config.toml
n_layer = 8
norm_eps = 1e-05
tie_embeddings = "early"
init_std_up = 0.0413
init_std_down = 0.0
seq_len = 1024
dataset = "wikipedia_en"
Each number is 500 + 50 x the weight over its row's rms, rounded and kept within 0 to 999. Layers, rows and columns count from 0. Numbers have three digits each. The size before them is the row's rms in percent of the matrix's.

# layer 4 attention query, 96x96, rms 0.164, rows 0-40, columns 0-95
106:592521493488475612564539426444556426490481415461468450443498550446499571459491487475469436443440468508543414466516431550498543484467463485385593515573572461503468545456511436530500436566506539502584470532423560476479522421468545454470592541559528493473429556488488495481591489535473485596
140:570561437430479578506498429460546412515475435491520571475493540495503543527421499504489432449357435540529424498468481557527544521495427498413546481518499441521505549506506451544509423542504537501567478490476562511512461409398580465465595548587506540508499520392460438493564482444527549578
104:504526483473534468407463516516496504454452547450491560512513454603473447590406494453563476480528514490372467504457571531612523536613395486499431424405490506527579564597528481460527561487474462530498504442522447522500434494542522498474499465471454542489595461439554484498466618453508498459
178:394488534546533440482446565535474584432542569527475482605484447546478485576489542520539570565577547506407578526519548515510439452550504529566435493441483498533585492530506558465530592428481446476418546466597460478479477559567471478579440467413422483523513465515562515564444523520509535445
090:514559541487500447551578594574579446401599439491416534498441424544489507471540508472485547469452469478561480569468514529474548438361473458420609506460481477443476432498487499508506468580538570529527472488474544454505599453489526478468516500515581497463490588476434480442511545494447391496
086:474515498505525451633588457486427583523516449473513513382494479499484506399507489576547471425537467466515492431461494414487433485530546461487598529490552522443432537558485431502527441499499395436591454488470548555482481528572417601422497503536514485503549558562526508527585520584482476495
094:473474478570477435527425440459484481463417528389593550385509473486514445435460461482527462518430425494469428531548544515545494472608450507494490494606477496393543510571538462494506511510509467553547547536559479555487461611500488554409569530494539605388527474516536521478530545490550521519
093:499458488423483602474505462503474482485430505540418536496422552445537589481544501595505526509521499530480539457438435433460539615492589523454466499447451490457487590462566572491511455432497563496476536460498526510466623451488491529510471583517513362645496496463509416509462449501459510478
129:380435536535549424537446589594429581485552574517492480551454425541478460528474545530547543577575535501464546493541585466480434500499507538582432492458513524528562468525507523437479569439507440446461496500572471505490513536534403502564403439423506566510499491533484530571399513502493504409
086:420448577548547412547482559511487511532497532545472392520509387399494437394532478470552414579545543435417499496525575481501441442436572481526514532538570548523513386511551549484457562473500480424486543470494441533492426549526481619534481484494483532448503507568496462511538533555474452472
144:540542423438463526454455487555533415533443464547512554496484517428458515534559450505426450442377496542527497445448433601483525468465416524447534558519486468424490566441478508545497411549490570555538486525479552484527561485449576455515548598584572395508492518477480498477566472438582484578
106:485518491465543477470421529569486411532522474483525452423519489468445474491586438476390464503420495493517561460535547588510493444473385491505571514512584473524469554482481473573439503521488497519536555572506534510569557511511511528501523481550563405422438576430402447484564481600596404471
098:458466557502449521486539493524573571473421532514553547616588531492466465565547538460507441470531425541499468504532550474610440502508505518523380440459523496615485534573441562474455488430529471393403455397444511580498474462479560497529504504466535517431479536441539501464483603463476509512
106:512523496456582540558454431431394487583435516402540523395427518540476511459487471541596461482489490495474467466517506531507572473581483506548497455655550479507551539581499481475592495467527441513498494499548483523533398527495484527478509501507477538471561438471555388561546487478604559577
104:457546497505521575535503552465441413477498431513603543491533427533541478506546507454501474507420442482454514506609562542453482452527465574476513519475536494471598462547463523444412563512593457498526517531615531537495420540462512574444508403490495665419545461499462477455508511564540512465
099:498450476515480481438462486506487502445472536612515475579528565457500442520505453562510453521553542529521541563443394540571549584566488550595482491491415564578456464529484501514577475482454531505476501519541460392494557526496473410543434530497447346564493413447564565490477495448425498542
088:542459457495499396582513531512489457417435540465477506403498424539497503407527454533561472500469472459477462456457480529531585506462528531446546407570453457434457539503622476407630445475531486600460456565504521543488563523496474515459508589515531448431520540503480495574532545500523503612
084:460499415520516465542455569524422487434491498552474571533489473449480618621581521559466480509490469639480577529427504475444496561513577592501522507475447445423495485518551531454496469477486479500492536504526497517489623499490513398527489623475453442557478579456477492430518502432430497542
099:476518498463479450590440440549513457541564495467622552491474498562485442432362503447491517538437548509509532476541543674465564451475425453472556516638507450497474455547484444510488546496457455497526479542533482537461502555454477486448533511486488527404561517490484507471549530597550499592
078:532477508571509621482580453453541513562428570474531487449501541452525558486484524430473472533594458444435413470504533413511485623493566489469403536492514459561399480418496544540484514532518506503536498468465499560511423468530500634492524443495450554644501463516497537516518443526456530447
085:543502490461563472523490605505483445471524511482510456386586464561488450603433480500568449528468439511447499516485559505569478442452579479459474458626475536513533495484558419536539521547499438418520513509405458490578508472551476530496524459553501465391494544436471605488514469527577594585
087:450517488501556585460399457500467515549491536497610566524470527468451450498476610440523522494525438554467544460443516503543506475567521506607492482498466405527523521541529544472463575375540440466484525457560463586544558477451585535518506549459485486468543486396500431457457513436554635523
086:483430538460504526485531465421469532512443480537399568528423577439511541505579556555520573499532495503507520507432404462499468560515494434541536489400435555377480445451498621525528418459529574559512548481513507471490598485502514537503460571479521397570492448536581504505445495499501485399
083:456557426527557488562403521503459527554479506451549544518538495526550518611522559478496507499496467557410479505574497364472444471554492394564461551434534477487486569599491460555505426511470428500509531487510480582543477443588487609568529463494541451620511508446546509479492507410484542493
102:500510482431503497499519566552504487457537442579525460553551536535543501473568403565408471483461480492515551483451483496464516444405475481434547532444545546424441505479441477525530430542556514498542555595446536440420596560511462488475458523526578368509405624557448522487527512549452431527
100:566499449522538459590429542550462506435457525449464506401531466506492594510464516487505478488400475430470431346534466442518457492449538460500454468624411470395556491551547509493466474479536486493490516572452496547500436528574502553508539500486528603447523573557533527587523488508455475586
093:499473465490485498475490570557440504407540492638438548566522531463456548513594472534459508460557506534573610522425416516463433524392534509509486533528475545488466515453473534507488493505477524451478493479566500465509604505445556423541477590510502358578451537516400539403529478454528483504
088:517465526530598542539447470569486542615520519392524475456556487558490499564434539517554532383518619568484423523507434456527537560538511468480431445581547441525452514537493438438560461505450449502480436485466497547435493531529479441537486493462441432551470543560494498489493417402508528607
093:526472519469512575442465501473464648466443531577515518528488550422447523501605470543443441498554457496534552466419442487468482501589430561505517527373492461474469608448540557536533463442557544527490549503518583499466570481502566527586472511479538431499538459571509439498477493517470423393
097:525487476457503472462467433512542445614492515390512527540389516498641519470408610464498602548492537391457490433518458491556614528445475408487551490476527454439470529486494519542537525509534534513520569415502488497512562585442511551488492490511507510507473510395563507549466495467581497483
098:578494505498487491566528443526521384522445530326525510421425462521535518384537439484485454456444456486510465434540555463494563487464436418407567522574543495419432509514476448533506506514509526529578446558485528538528474575487417539426542513537506556459479532428496452510587470506536460523
092:591462502453457413470477439539568420508486521377469560409462486530566483406517457521486499480473514476563488519542506488532530518409469445408539565621512482407440493430554451550567478556494542515547499481444474524522489469469450495471494556539549518417445535463505478452550451481573358496
086:398492528486531482400460520537452562509550584461460511520477464510509449558496536475532515544560538485505542542481563521504491515563485501538438520426501508537589426544513556450460577445548416441469508413569431503508430584518487511558445447420446568500506392534568522557358538532488504410
066:479471560493495465486468541527428603480529583483507463543490448515492430520500532471566548562549571486459518526520542508503475547550500521568458505453500525598574403551483520401497601377517468451441485490572460494503459582536469509565450441421380558471502396524547504523422547514537487417
143:568565451440464541483483452498577416528439435478512586434501557481531522461519465468420465428433453554557470466490475516482531480465437463392527500534504472427454583463475493575488445588483558523514485514440553510518525416453552443448576561595604461496521611491467520472582486449496507578
060:457379517587497477500431566511538474459501465449434553458502458618565485476584519453518455432569504469511502475458475523513530420458580523410479499494468555418486486505500436526571486615480419458378527477505474500552513470507566549496518539554625452549522525553550530416452488518569481489
074:546501502528564436551513468493559445486426529599519489507556565507552480526579574411574547461516515491508475491401449491561442522574444522470497529571466467499531511525572534470529465343522425482500596443460473569474602381485505485483558513476557418494485549488570484508478520422511490432
075:508473474488502508505481518576564489481551505493507484477475549604415424519554529429451512474507574563590511483528570445489399456522473446476488486445555605481510472531537510465517524541452504545389416442512550511468457525400599517638467451521465446517478461548496577472487543520461619423
086:473528483527570438533490578496510461472498498413565469559537557412566458439465464643487526506519458426480574428479466502509516477526506578501491531437506476531512540513548541512550505475592561484501565521422424504539492412550576612425486623509514506363520511432494453465464504461478462477
065:477619500518570542475551470500527534465523500468555458440487495487467552612425465538504502618535504464569471454528490428549514543601586507570479400507523534445427519389494522510514476498504442609566478492490610510433468572474447543483448498516448479444506515468435526399439480572487512516
172:586540484427437532498513482456546416511443430531550521478522574453490528466511466464443471430414444541567468486467428522520515490484452500415529498525476490495438586428486468537527406562481570555544491534426565510523523406479575457461559542587580444516504585455459475436614461446557499571
# layer 4 attention key, 96x96, rms 0.163, rows 0-39, columns 0-95
088:550471549437485536514482448507504487546471448438527534434424557540522528502398428500430496483410450562530438483481540510495579551462534481428573467476524500415400494402552455482565431486437592540567551559496555545459556557446504584438596516574499473412517570513487456450537470493483543490
185:587545537436487573533514464506540455566440451455538527382432542473491482456451474539457487427387432509571492489488484522430575535485425476471552512460448417405429552444523537512528441554433536556529504538447558527498547513431528560412563514562537408499515564428454478424536511464503473531
078:564513521452549443366477390389449476590562551518506427455442527496558521435498467467514550466512530485479500473472409465470485542519443478474574570529529484481416605476521461510538393573572474576523496517463447582483556489542445531512605575477555461530532476478486561557518516467468526504
145:438483530590515459464468489470494601535558607463506449529479470521530443518491555524599564524598506484465494576513528483459489537563538513595522510436509456537566467525486532495452554464547443521498569476562461570502472547561428577521476414385465592466503406471580533533373512522465497482
082:451515499401479530533464580524494404487446474565578571490522501482529467570546447445437476465375581535487537485512491568484450435470462541490419539478481527443516484429469478590574501464544493518589460477474526477455503421499532528593560572544580487430431572462456501469500472511590531607
090:515435484431502478626423450501505442556501430494508514521477457475566535485476475542408475514455421599452509475595544437437496537466489491460562458591490472428587520549469512562583514556451555516430483560502578488465465488469424482597556512517505450453507534432504509480659474468471528498
073:510590456547482415483475498512510446439463472473502520549481453464512509450498498526513473551389517504490499529490552530568426422460428481506546500498535448457593465621584499522535488442529360461511551527589534583471534565539600454532557546463441487469494568614506538616531465511470527516
096:582462528479455535569610519483619407437524467455509543476520460495458474504472455511485476432482463497586515426505501416504563553500545446482504516501467580521378527486463495509608489569428559568489416518448518495524482489459528472444455587532538535481473486497461548423616538412514402499
148:597582524480459576472448443457613442587471481445518512445452524454475443461486469476481486458400433501570408492446473509466541545515414510466538534499471418490429600459502504522497409568518495581531477470390523526508522466487510481487616552556548492480540559453509470434549483412509449552
066:455573471497545504542517546480422515439489559481504547491524528428408594528517606595492628521472555563512582587476432560468473490561465512491495557544426486541524594499492477446550472493503419479472553484560479521468505467465417435356422469497530462578483466471509582539540500514486526527
192:572546572480456566508527463471582435537426489462542565471490512501489439453492414511513455455384390486534481488491523541468559515499421493447566491517502455424452540486540512490542401537461522606562513512432546548494524483411583569422564552521527465494526576391462465448550518414488475536
150:619542511436457541505501491500548414536456463469533531390454563488521499492514500561467474465387404537541471510452479523442596519464471496444535510447476422483424548474528490509441432586478572535556485534397571538510554484392524513422564535577546497527515572444464501444558548448494500558
083:478464523489521440483515467531458488481418522482519451525481541586534442551509539462441497516537503520521530504537482461500483550468532539512450419396501545529473517497428526401490573430570400457488531446611453454492538490418438463523458458472491569636573371576545526568398513440548515469
078:627512475564431545588546425443469445475613432518515548537426554516442540548505601517393504443492502549571472482519493481573529564518503429464504538510498511416445521586512510543468446409511497493421494489539518552503463498513439427475485495469397536425546580511481525417506477439462454514
089:444543491550528478480494513445421492472457463512497527549479430502531500547528465473537448454487533398425543543466555512552520421535540560563507481488471457530509516496573392437508492408561488507608495438494530515509394432495557491485551579438511629507589493526548530598418551441426590507
080:597557495562458502363421525508479550492502580507444501464469524505517431431572559430535515496549432485561601553515489479464518526478556393475488543535501533518430447556565583475349552512531551453517511519513458513469509555489444419505405484501504442521472456483465416411499550532527487469
093:523532464421428510554499491489570360416563485536528516455465512406516496518514479504396450544402496529513606497545550551595479514484513420463483530460514511412582478536508551582512509431487565544528528472451548511520480460453571443514482512521498506418467554462461558404523446437526461609
082:428494533432442534582473500531530499567444556457507614472526408458625562394552480489536470535404511520470466551465546519418436419440544551569548465410500506497571412538469566541467486498456584565482472451466468497542513508446511532527474608522542498471493521491505517530602474522546536514
085:474540478508474503513444473526445505458518509574523478455451501465505574565529565513424546560408578463451492591558464579453350372474537465574484520548503427523560488441527565476527489449500503553574538537547479564456518584518547505552527584470550455468418519566435532472429505551494509440
070:520386574549455400468624496435556556489519480426505458501516522536457411502494452531560474472550502464531486488471506489528592528536419410549515416527509494469397563444528457441494459517464518546420476601460430508507468462421496531535524478520496473576547500503548519522612533441491400454
077:517528510490449536529560451453536496501469494464463486538404613407452428428524508446467388534456535496493440484497551466549541432537502469489428487526470500466535404562472557507502493526564466474492558525451599441578575532542534532506504517554477521545487525499569516586590343518526603462
089:428469552485497471557569483493468584491522512456530488498380502475458546410512542495489498511509524434555512490487444487541488392467556486567573483387473525519488566483490533436515548453529390543478510507584479509511570635329451546536481490423450515478532442570546527536498453452496520449
090:448493505452517478485534596522492479491563531494488537516477510494368433556445570525534463458467498569587541453448446615503516526587437552478460604531452555550584462580508485481593527529551487437525468410549481443441387545483516475567442488460423564498472461444518529452521523456567478509
082:431484533461497459556537430533481517508486535454465488458495435523564540453518555530492470467500515512526450490512605459477421495484430431537604485476466501513555484531443521495502537547466470541429429493566596450442546586512414613551507427524402458530561490460639524540637538550480475516
085:542571499459410616532494527533520413394511428516530483533578480474547580504565541412412469487449465563483517492500524437446470468467497486479485543517402490544468432432468515561537531574499576510567415510426551395493527449468526502526492480568647472530478533483463441538502508565489499456
079:482515475514523522633463474461555447432513464485443516538522387500546485547479350510512505577436496489432505488473618558516430534472534523476572527553514456447591477456490532466558427453560411605466516507503529457549467507572532555493505479526446501543464497548493471487413439552415525582
078:482395570449492519547534560595484565520484535464527517599425486432579523352497539452493485511492518550525473456521485466468422457485573494528580533505549435511544480533475514507449487572452537504473498496527526475506568556448551591656417524480520509523465519433436408496484431449513561458
086:509468561511516484494428439480465562574561462521531499476550562567578539446481531543454466506480462501486441582516493421519480548466550494626602467542486420456382473505456600521544493553478567555431448547538452533421563522527506532532488541507507395457520505476584433451573466560434436518
087:532452599468459499492579497490582511553485501509537515542479509572444558488495541469488619473559452484536531520476448438519553569383459611488479419472572535472467556494449493424410495511483446548418430494543506466440535528443460456495463362474508435532528518461469570480570552424431509472
084:491509524489578520516563550518491476449598479436479495449504448447374518567498504543525385474466542443456555467446490614497517471511473506484447522453419569499473554443495487516635514535502414533544509512486504465461519603466533442446493479542448438480511448592530487505400507566575384497
125:565533477513409590548489483521534388450493381472506536551509437533556588510573412506425458496423475530462444531510509494542486536443462439470531481518498528454477510431459504603556399523486459562542487582517543507461478479468499463470582585583522460441478586536434472448531492426516428555
107:581516529501478570561486495580571434461497418476522497487469528506475535473476424485395516495427538527505390474506518538573538542457438429429416487509514509406451466520475471628553439523487468491537503569523559496412582522530525441491509578582517374500499619533482468512512455467523450508
202:415476523562538424463482500493441579504529589506468472558495432541523456501524534501580521547591559452441540476520551516500450484537537514566489513480497517520601448559497552465504605452519407474468522471576438505470468563550435512525426456387463553503509403530579578593416541536455506433
090:359452518602562400453471480436417557485518552485507463537516491563506475544493499481565530531600533448424531523521513486561455474541535489557493491474518514516586486516500496494482600464537428474472558470596403479482431570563444510521458434421454550470514437527575535573400523550464505451
158:611563465383448590522500506554551396488472454482521546446475521421471523479506456515423452480391470512574459494485460504454549532424441494440522501506499467466428533457521471526523409570448591514548460519426571509513558457438560486477527566579551487493478584463410457435575494491545485519
119:355488544538552448539482521488461601493521544511497446578512441529498456535469501485559543563566560478419540543527520514523438484537550545574496500497498530524597430536486544462543585397521468479486556452575458467512442583552437524531443412429413529456521414521562526536426508552492514419
070:512448493501459474482457468437488502510502526512484535521468593516432577423436421449521429554468376489483464447530544492487565444590517379526523559474546463427559508552504505417453495536514539515537511559574572534413509548492393512617508518483539533494502443475447488441567428512479524615
072:415498510467474511571598509503502515532465503514439524534509464563466590566425390532582540467552455449365456464508418443523508560455507603513524491467478448493533486423418499564444437535467401486599458497478485513538492472532664539515482499513484499479472552526555491468525538520443476454
072:523447457509498466487523551452467510525448506486431374391578530495480453444566635380522440508405466595486477541470485528438549488591469582421395426541466507525516435470475514495492506519520485466500492536540547520485519576479464534471467447494541466551607518541579461450543521488506568487
060:566448428527470490501588489496430398482475468549455555537519429618486482396581485393511534466536488505529539530478519463513480550446432483437514570533359568508461592537503494514401524518528489498521543561484436475557532446538556520441536490467461592535522436522518502451504498412592467501
# layer 4 attention value, 96x96, rms 0.195, rows 0-31, columns 0-95
086:480516454483617578468472483574393445468474471520568457552575543464464490526466550468457532487535562556530491454488414451586501456453526517530549447544513523476462442488584481524511507543558490429493550573566489582573530539489564357520493569501452553473576443570415552504455476468483426455
085:460515452400528521420406520529520518419518504537579485467567451452533468482505463477528535576492537555472542426472532589472449427571447435493529562553516488601601528504484466534423586511419464481536448502502502409482507507482495554554528484537522457433563549402505425562471606581515524476
079:505495562552456480489477405493493528546461583461569519488494559496567518467613567513522462512481481619572393428511511453429529561516473458531509460445495515439437620498597480549555422472447519538460539493512451516469538509471439488405490508450470559574534537500491457493468567376425456518
081:491468508498575546602540411444496488587496534503533440491475505530437475417498421564471616514579470432460446473497489589475531475544485457509500529498561434515436562503563415448440581521542477531493539512496462550423519426498467507476491404542459520450488551510474508519386577590402485571
069:471551494510420560530515516562551548476469503549546568536472521408484492443540470392574518535495473496510376468496561475582534510578509571483470550536494501505595566598474453487454502467484506400525475528514544424426538526414472449595424501483506548428533513518425439417493614515520463531
084:484550416397539529546422546553525455513553480485540456526440508515495518474474571453441439556470563549504549452481473504490449478497504430470562564516515437464502456497430585610500468502495469511473497518550489541607506527488492440585565483484530544479482440386516593568485352567542587555
085:473495514509536492473560545594563588405450523510447499460563443456596496527533514477480562457423512501534558516507549499473473554487501494478459553456436512621524583473595472520440506494436493436567447361446564457444500506469490599517475420466551431548448531494475455465477509527507620453
113:507555511473488549581511535468494438418482524484548553506376452575465510526673540474509482493521465490555452565559481526549472597503505564474523505441560501362465468566594440507576496523469501537495462493582497510523443527491453383429469528489520507567486414497489513528444510459438508561
088:517465603482434502512526621568591530485543519557508618495585450462424477505465540532527500536506496491443470525462544458428496527485472500485471418467528502501518495466349510520614522497464500510499451551465515442463484521459550519619419502502552512420392505446453529480549606550508444478
079:506479485428573489388474534567541473494486473529484562526547526486539508542491377517479543613547505595479624486462502505446474485479415368540501532462542517561439604460526485569590515523449526467513456508448473522443526440519530495522511441477435516388449536447505469549491609536494468522
086:456531437533505542653460502420367471490503440539466533491394438534491590548539510422492411463455501531435463508507550500526533382486563528456462503518532521441585469573520537489538485466586502521523547511521532523564397423494485412531537539513520474534532503493499575556534463428477571498
083:464440481516535469423437571617456559415505499599492527506544487432476497490540515512544498574504565509530500439420541554544443420421470526538473489545492574587563581552372432532567494531504475423527407472476487482526459502504507502507443527533482514546495524482407371436481522471574527502
081:497576502406531590478511595613612490425532576510509453443529384487557461467445531448519516616492462546498487454493502577548476578518509469461559423487462465541533496468454502525508537471422487463547520509474542449514540556486494488589491453523543474370449454424477546474462517603520488513
095:522503471473548445476520526581538502531508463521436538583553527566518471480434511439478474540517483665526567499445457465464470438529454457501442516484552483567462582527442548597557508594432529466445467485490410484519488419516476433488515505482466562614539534354532465535479467521444582519
095:508392476479524525548494506497500557502455567462497530499535519548384478567447417588511483484541525475490518505411538582438514535511477480451444382525467580529508530550452456481425515456439558559547421514433511522462496423484508679464450473497475460552555563474485496507502560513399573504
095:488526603476494506510622556534544510464480440517462533539564528491503477573478541458464585502426481623562541578444470430518542563422541510532448437386453505480426578377503556549568435516460546546483556456501435567488518496486574491463469489438498566530439501512418541481491526471528467512
094:497527464417506543547551529523474527660522537524466544542466513544563509522466600545486454427515531589511482509445405472524548645488527476514538436405516463501486511494522523546573407502551546507485526420513522536526549478490504514574467504464517559534447443410458493467491376516477621496
080:550506571538484475482528484414502543528474534405581430434419510532470477474513536588578495439498463329551483536387514513474562571585472476502556466476544524408479474477477437466464489485532525595454540497512443517464515561431447622474482508496503482500526521459499506487525529427384458505
093:532552505524574498462530483629482493523464514422464529578555602540419392501448441431529469516532463535543475542466494425527594476502486571530393448479482513497455545523521505541442454581481567456466489498514431589531557415495550436465448570462436582550550520537493535416481520478466456556
089:487567516524465461566595441480542478427587398503442435529479506511574559533553541403499522464464492530539485492526431523623395565448570482469621601505511456477446482526560515430562470457527532512498529469513465514445483541550413462434507423500480521553549520525490544447511462521509573583
071:500519483485507516540504518618553504500522492464492550549602535446442483492508477426489527575496491509470481439562500502449424355468440530499502506616467461627526540506380514458366570512466533411509398499497505432606539532492556497478464446495502500467479548479523463504499463556553561500
080:482515566495551478449589451400538484455475496441426545495463470481605502451435515477514661507466469525523423537510510485470536548457446430529577494487535463490425643460539531538533492516499448572495579572497468453493498568455497567548485458502436435503459492529489466516470624608506503498
084:464537489578537469504473410448423478543488416556475425464497553457558579431611645495459543491526569459523507493515501500564496482437538428503611486560520449522480540551578467560548509519563406447478500489577511526564486554508473356469558508503456547448528499580480460515459509503499513524
079:515538607576405518529622547513546520470473491526531506552523424554382485434509433505483483539496446447486514496509589559525569376511496623467391520501522509511490541518373501499448518496555460447589453473466500419454479499449510480577437482503511456455487526509504490452501573578505518478
093:529475493487562433496500514571509567555512551389492432516442451544489456442495532487486523428472478463603435458497461429432550534533487539494492612398433489467488466480544568533433453532521568508538518435503486514522528499487469565537483572474571456670489453460515539466495362465467560465
071:564546542497556456477555436492594489443509507376425584489522531481467450507398422398522592554461552543515526506461502498531547509535473402511529517541460458475428545452578537552521435498478542520539542570476400527441489518469448589489521489482444498430539601470529597481507567542518476554
073:437541355506479588560453486524414508524503452629502464544554496472555607557547487452414465488495506566465525454531489490460515459478529481480469562508543518631609490558571481484391569519496515457525488495523566540486464470510543404533414463506482503549538487538452517523462532538465578441
076:510559570459478522567546543553623505468517524427554516520543469440456408496429519363516496518460522525514394436507497408500578483590507609478450420462506443461484410393445549467504481502487560498494512543428445405551521488498480527575471493478514539506510542426478553527550504542498450488
079:458567437465558593635510564655501501518527515527473605526526529442459506540469563409465458493469552523530456429504466499586558477436545588466441438541481478588494498509538510526444487486551570402516488503519505498545484501479552461557434526455475590493509538522412528433500442533469561488
085:460432436506484560458382476518452503564502493562603516543450429533669613525547508548425476439500523607453493419521483493394518451543567443529524550490523478503567484488579501474508544495484506503497513503463534496480517433531482529557524484510518468552526514470537471601492458400453588450
099:491483586512566468483519493507580556548457596446507561500556545420528476498558509537512574569544494547522491447507556515411522528441447387535483499496510497545392667444464455584503472518362483448513484479485479450505512533458505584454477427487453520520420517479509435476489585475516448531
084:490426486540546466521465393425470489557466441434504483527502635517481528563478445528442473528492476553448535526514521554508509349514521488470439502601502541487523574486433460538454498496524505537499537526543454539531451417555499494329584521508463471468595548539577473528497459450580467530
# layer 4 attention output (transposed), 96x96, rms 0.194, rows 0-31, columns 0-95
089:557477380425435479504518546499500443553615541540457498477520573520539562510471478501521533599554505447508612523443472498411621586495464468516589552430464484469424508488509507460485454480480477571478517531476495495455516503491458505442530481439474448634516490423491471535505442460454523632
093:536529549426505568480449457463467452498408430491499507490556552517513571447464469459542521391393546566475482509475487549552454527598474600540455411597620524612503508537539431502441549500505518379475503428497519551462575476486561480507478519534559528467466554480425480459466514458498526529
084:492460549511513408519557522503437506539583414534494474489530450428485423375449418489589545634570443448499575493529461435444520491385542476522529484493614537529528441502569519517528524509515487546537535565479484483527474498530510451379488544467565502402467487463555503410512521472493537502
083:532500567482435593464463521504432529488431510500499567579494512481475421473605552395554504468473585532444567494536459509493500547538494483505365527501485543478456505448467502491547520502483549478499613464417479531441532445549457507531509646436425520471471471446553576497506506480357526467
072:553494489499492518527440555540532509515488413510525541481594397466439456513460478480492467525423439580555483526563525560512539484500514436473545433524577568586474549540465466429530537513518464460492419492458446581529378522491593427444603536563466509552495430449525419408515583468480510568
079:524489444420466532405481478502603449542486511523490541520390547484582559439414510512401516484527483483489458539478627500476450470398598536486518525468526462527585451485510547552444541585461623526501478566527576497513515536464505448481478431551574461484520528514436528547494455544517543397
089:527493572573444456560451443492470472506457453392568540440614518511553496481505504507481422485478437560469489556447544513537565497553437552409457457542619492572573408552529505494437409478529486388484470486468589514541399473531560485518502479610510540468519459530458473476467546470507503534
117:544530411456465429481596504504500556595455528468550576510503468493467469450505513619450637572569449426474511600494497571487467495441554458511502565388505484496470517479458438434496568531532464489480548583436489513566454546452507453389527545449480498505531495465527548516532495546462494398
091:442504492515579522576502496523487462431415501408542441462487426503505460491461435474543397435476467528498415492593552611540574454495489505442480479627474506486488464608462511454493576525496449453590451448487512519499402526489512452506537489556470610497551492500598492515563507589557487505
083:467493576460527477504459514475412394497538473468593484537561519485512482393480487366601423485548547491421492461517474512531429525525409563424466436580575482540511483540522423484490535534582512542551564405569531574435518490552505536511538497476447566460507506449540507482486459499566568435
086:494490377476473549454558513461570563460462487580464491556452510457485579596500538611393581550555488543503538532429502451506463474474612493597501525433456515422496521459455479567553435450446548476457511512510502505578535517493506429571443518476481416586546450482442449501427475499531536475
083:492553482457540506549497489427487482418466560486573577474558534493490539501455488555559437558418398519497490470523438506459657510587430537485470434507513511604500557521553431465493499481549458429509511425489515514474436529400529463528551451559458516527513523474438452479465509402578572605
087:562481505477473499520411467550488428613416475466498534444533507505558489442460495470518488379481532536557464548544557602486483489522525511419480514605570493568546444537473500438427573562475452429479429450464575525537431502493582373485560451577531575479492569489524504542523469549480459484
098:440552539462556532448491477460470465505581465565554497482557503503516455421488504436588506515544445510402533471510505368487444494459428591495489465476510505522522506541500489513430501591491582556557511586550576601469449548451493585480536420506509563423532493443491470456473463442583583402
097:469514561514499592511461565515454501419447537433539533443499435541559440461549513500513477453435498539408486449521475464504485515544386492582386428533488575466508476568534442460572446447515376466536613440478472491497584486539491546564524491490508604391511536552547467491473527498497561518
102:406437481548491414559559482515449431563555460491568445443546464514592461477471486412445441559586449473482525502521525456494582475438457500390578528528534512491515423515507520498496476551547469570593478526502577508551384502537483524436600478564514587527562501459452444468516429544540503476
089:457484468509512452433448528564574479489565567487526567463452521453567451444476505454463502549570482496508515490500514433505541554346463478436550527440585457425535451493504589479521433529435484567516561533421594571514378606505466510495583457516517462498555578515576507494514431512488484451
079:493501553522553457471593563548513544551501568451422502503437492543469441461501508453456576426366538481491509473541537490477518450466551446590506480556543553438431534543527523526554532494486403432471484466448414512559560507499457487442475488507560516443445530651551538461541486582389450512
101:499483500490477496504517529473466503582654504553516518455576454501492451451494500422520463561568433516491548420542474400438531485486421418494555461480477512492478551575489445450515473592525487627521489606551478574487462533479449612422563412495490551508510445458516415495555502441499539531
092:527532530531467484484491489494570491605563466478524488513496471498501487553542540507502591596501470475470492598452496453479464506428541508422566593416452505540566476340435609486533512471565533394503429541424521470554461528524488500496552583513479461480514477489452532489400440443560464408
068:557530513474491614563397472507508476493484490526565485387540519484506489496491522472542370502544388560475431476533500572504543451552433562464429480482457517587497490563524510511392512512501552448539431541518473458403530471477492521529447508644520581468534465495467450478483602446543560510
081:492435545561459455564483505544479471523455483522449449518597528473516495421480424397516484506473644426490523528515528538504565393480575568445460564529606547532487435516487525502474600484520550487460428452483471557568444488507445544567515569513507563435447561445465497464483533575448437437
087:553467479426470427461499485465549509484540507547486501577508534449464535543516505543502570632511563497492610537446498499486581534523551523467515542409444462500462528415530581560479489489481604508375532499442485433528487533478515505507434623455461341541515507461502527458431478440491522563
078:499478487525513574554526520492476509486454457501519514469564453480380441581516566479479423413425435566536517503606566522587513461584546542455427465534430555484484503569433454451488527547473487513511429421460471565460397466436558510476498477559454597531522447555467460569518595485504568499
094:534556499602503470475524518507573539535499507478450508465466558542554476414474534474460472493491382469500482507485548410426529459438497466555518540433601485479558470552534539497456440494474540519501463627477549551510434496485443487451545315540564525463469438523472522603587522509412521514
074:488456592529499494541476472515520448582550464512455414496539459488530465440458470364495502493502553459457516471525550442472451405487595453484543499579554553508509489509450435527538563571589504482482411498587470532544513483596419575506540486570576592376439482508469469507420485535497511463
076:553487448471409596450492525433481525449530428518518540512542518455501565535525581533491510588560501593459525551436478481541535610524411530492474508444513473494489494476461547522501397409461520440522566507437565517464499466493548490554481500434433429615609445465478430435459525411503534563
077:529518479548547578569500490535543476579459454507438403436491433485503446482473419466502400415511430528531492501579563487476536474413552502499539517598516555481457469560478493499484534606487462463555359593496501553471436458530486468435555444594565612485511467499500465495559492546495451522
087:547482398472472562553419510524559467535534505518491555439548454479568501527477531500450453590595379539486520507478557481465644521439502436428552502444510522491501443529472496494520438521490473476522461584441551477484388541511476488500530453561486533574613453502490389502435501435487546587
079:512542488472503502451505526444490534431497445520499469559422546438514554527509509556560533519540526546421490516402470477516464618494504603610438489452586503499508388492540546546512415375458623522518591483471551488429549409545509414550489523410495439540519491475513522464476481460508481500
097:492454613507538463582458480537444445506464477448541477478556509450497426333463478432576389550528499462466508491585513532483542460507446515407445448555571523562512444554584451525459562547526470521528560484497521480471430462491498525495510560560473567381451526478563524429500550506521571493
091:449491493486501535498485498469479533467538493610473499563477507524476519528532544498475551524512514475473575428500419437500413482530540530601466433458380543522514499431524432590497446497500539606492591510564468400491644459524447576534435567500518442486471476506433451430459517447554607507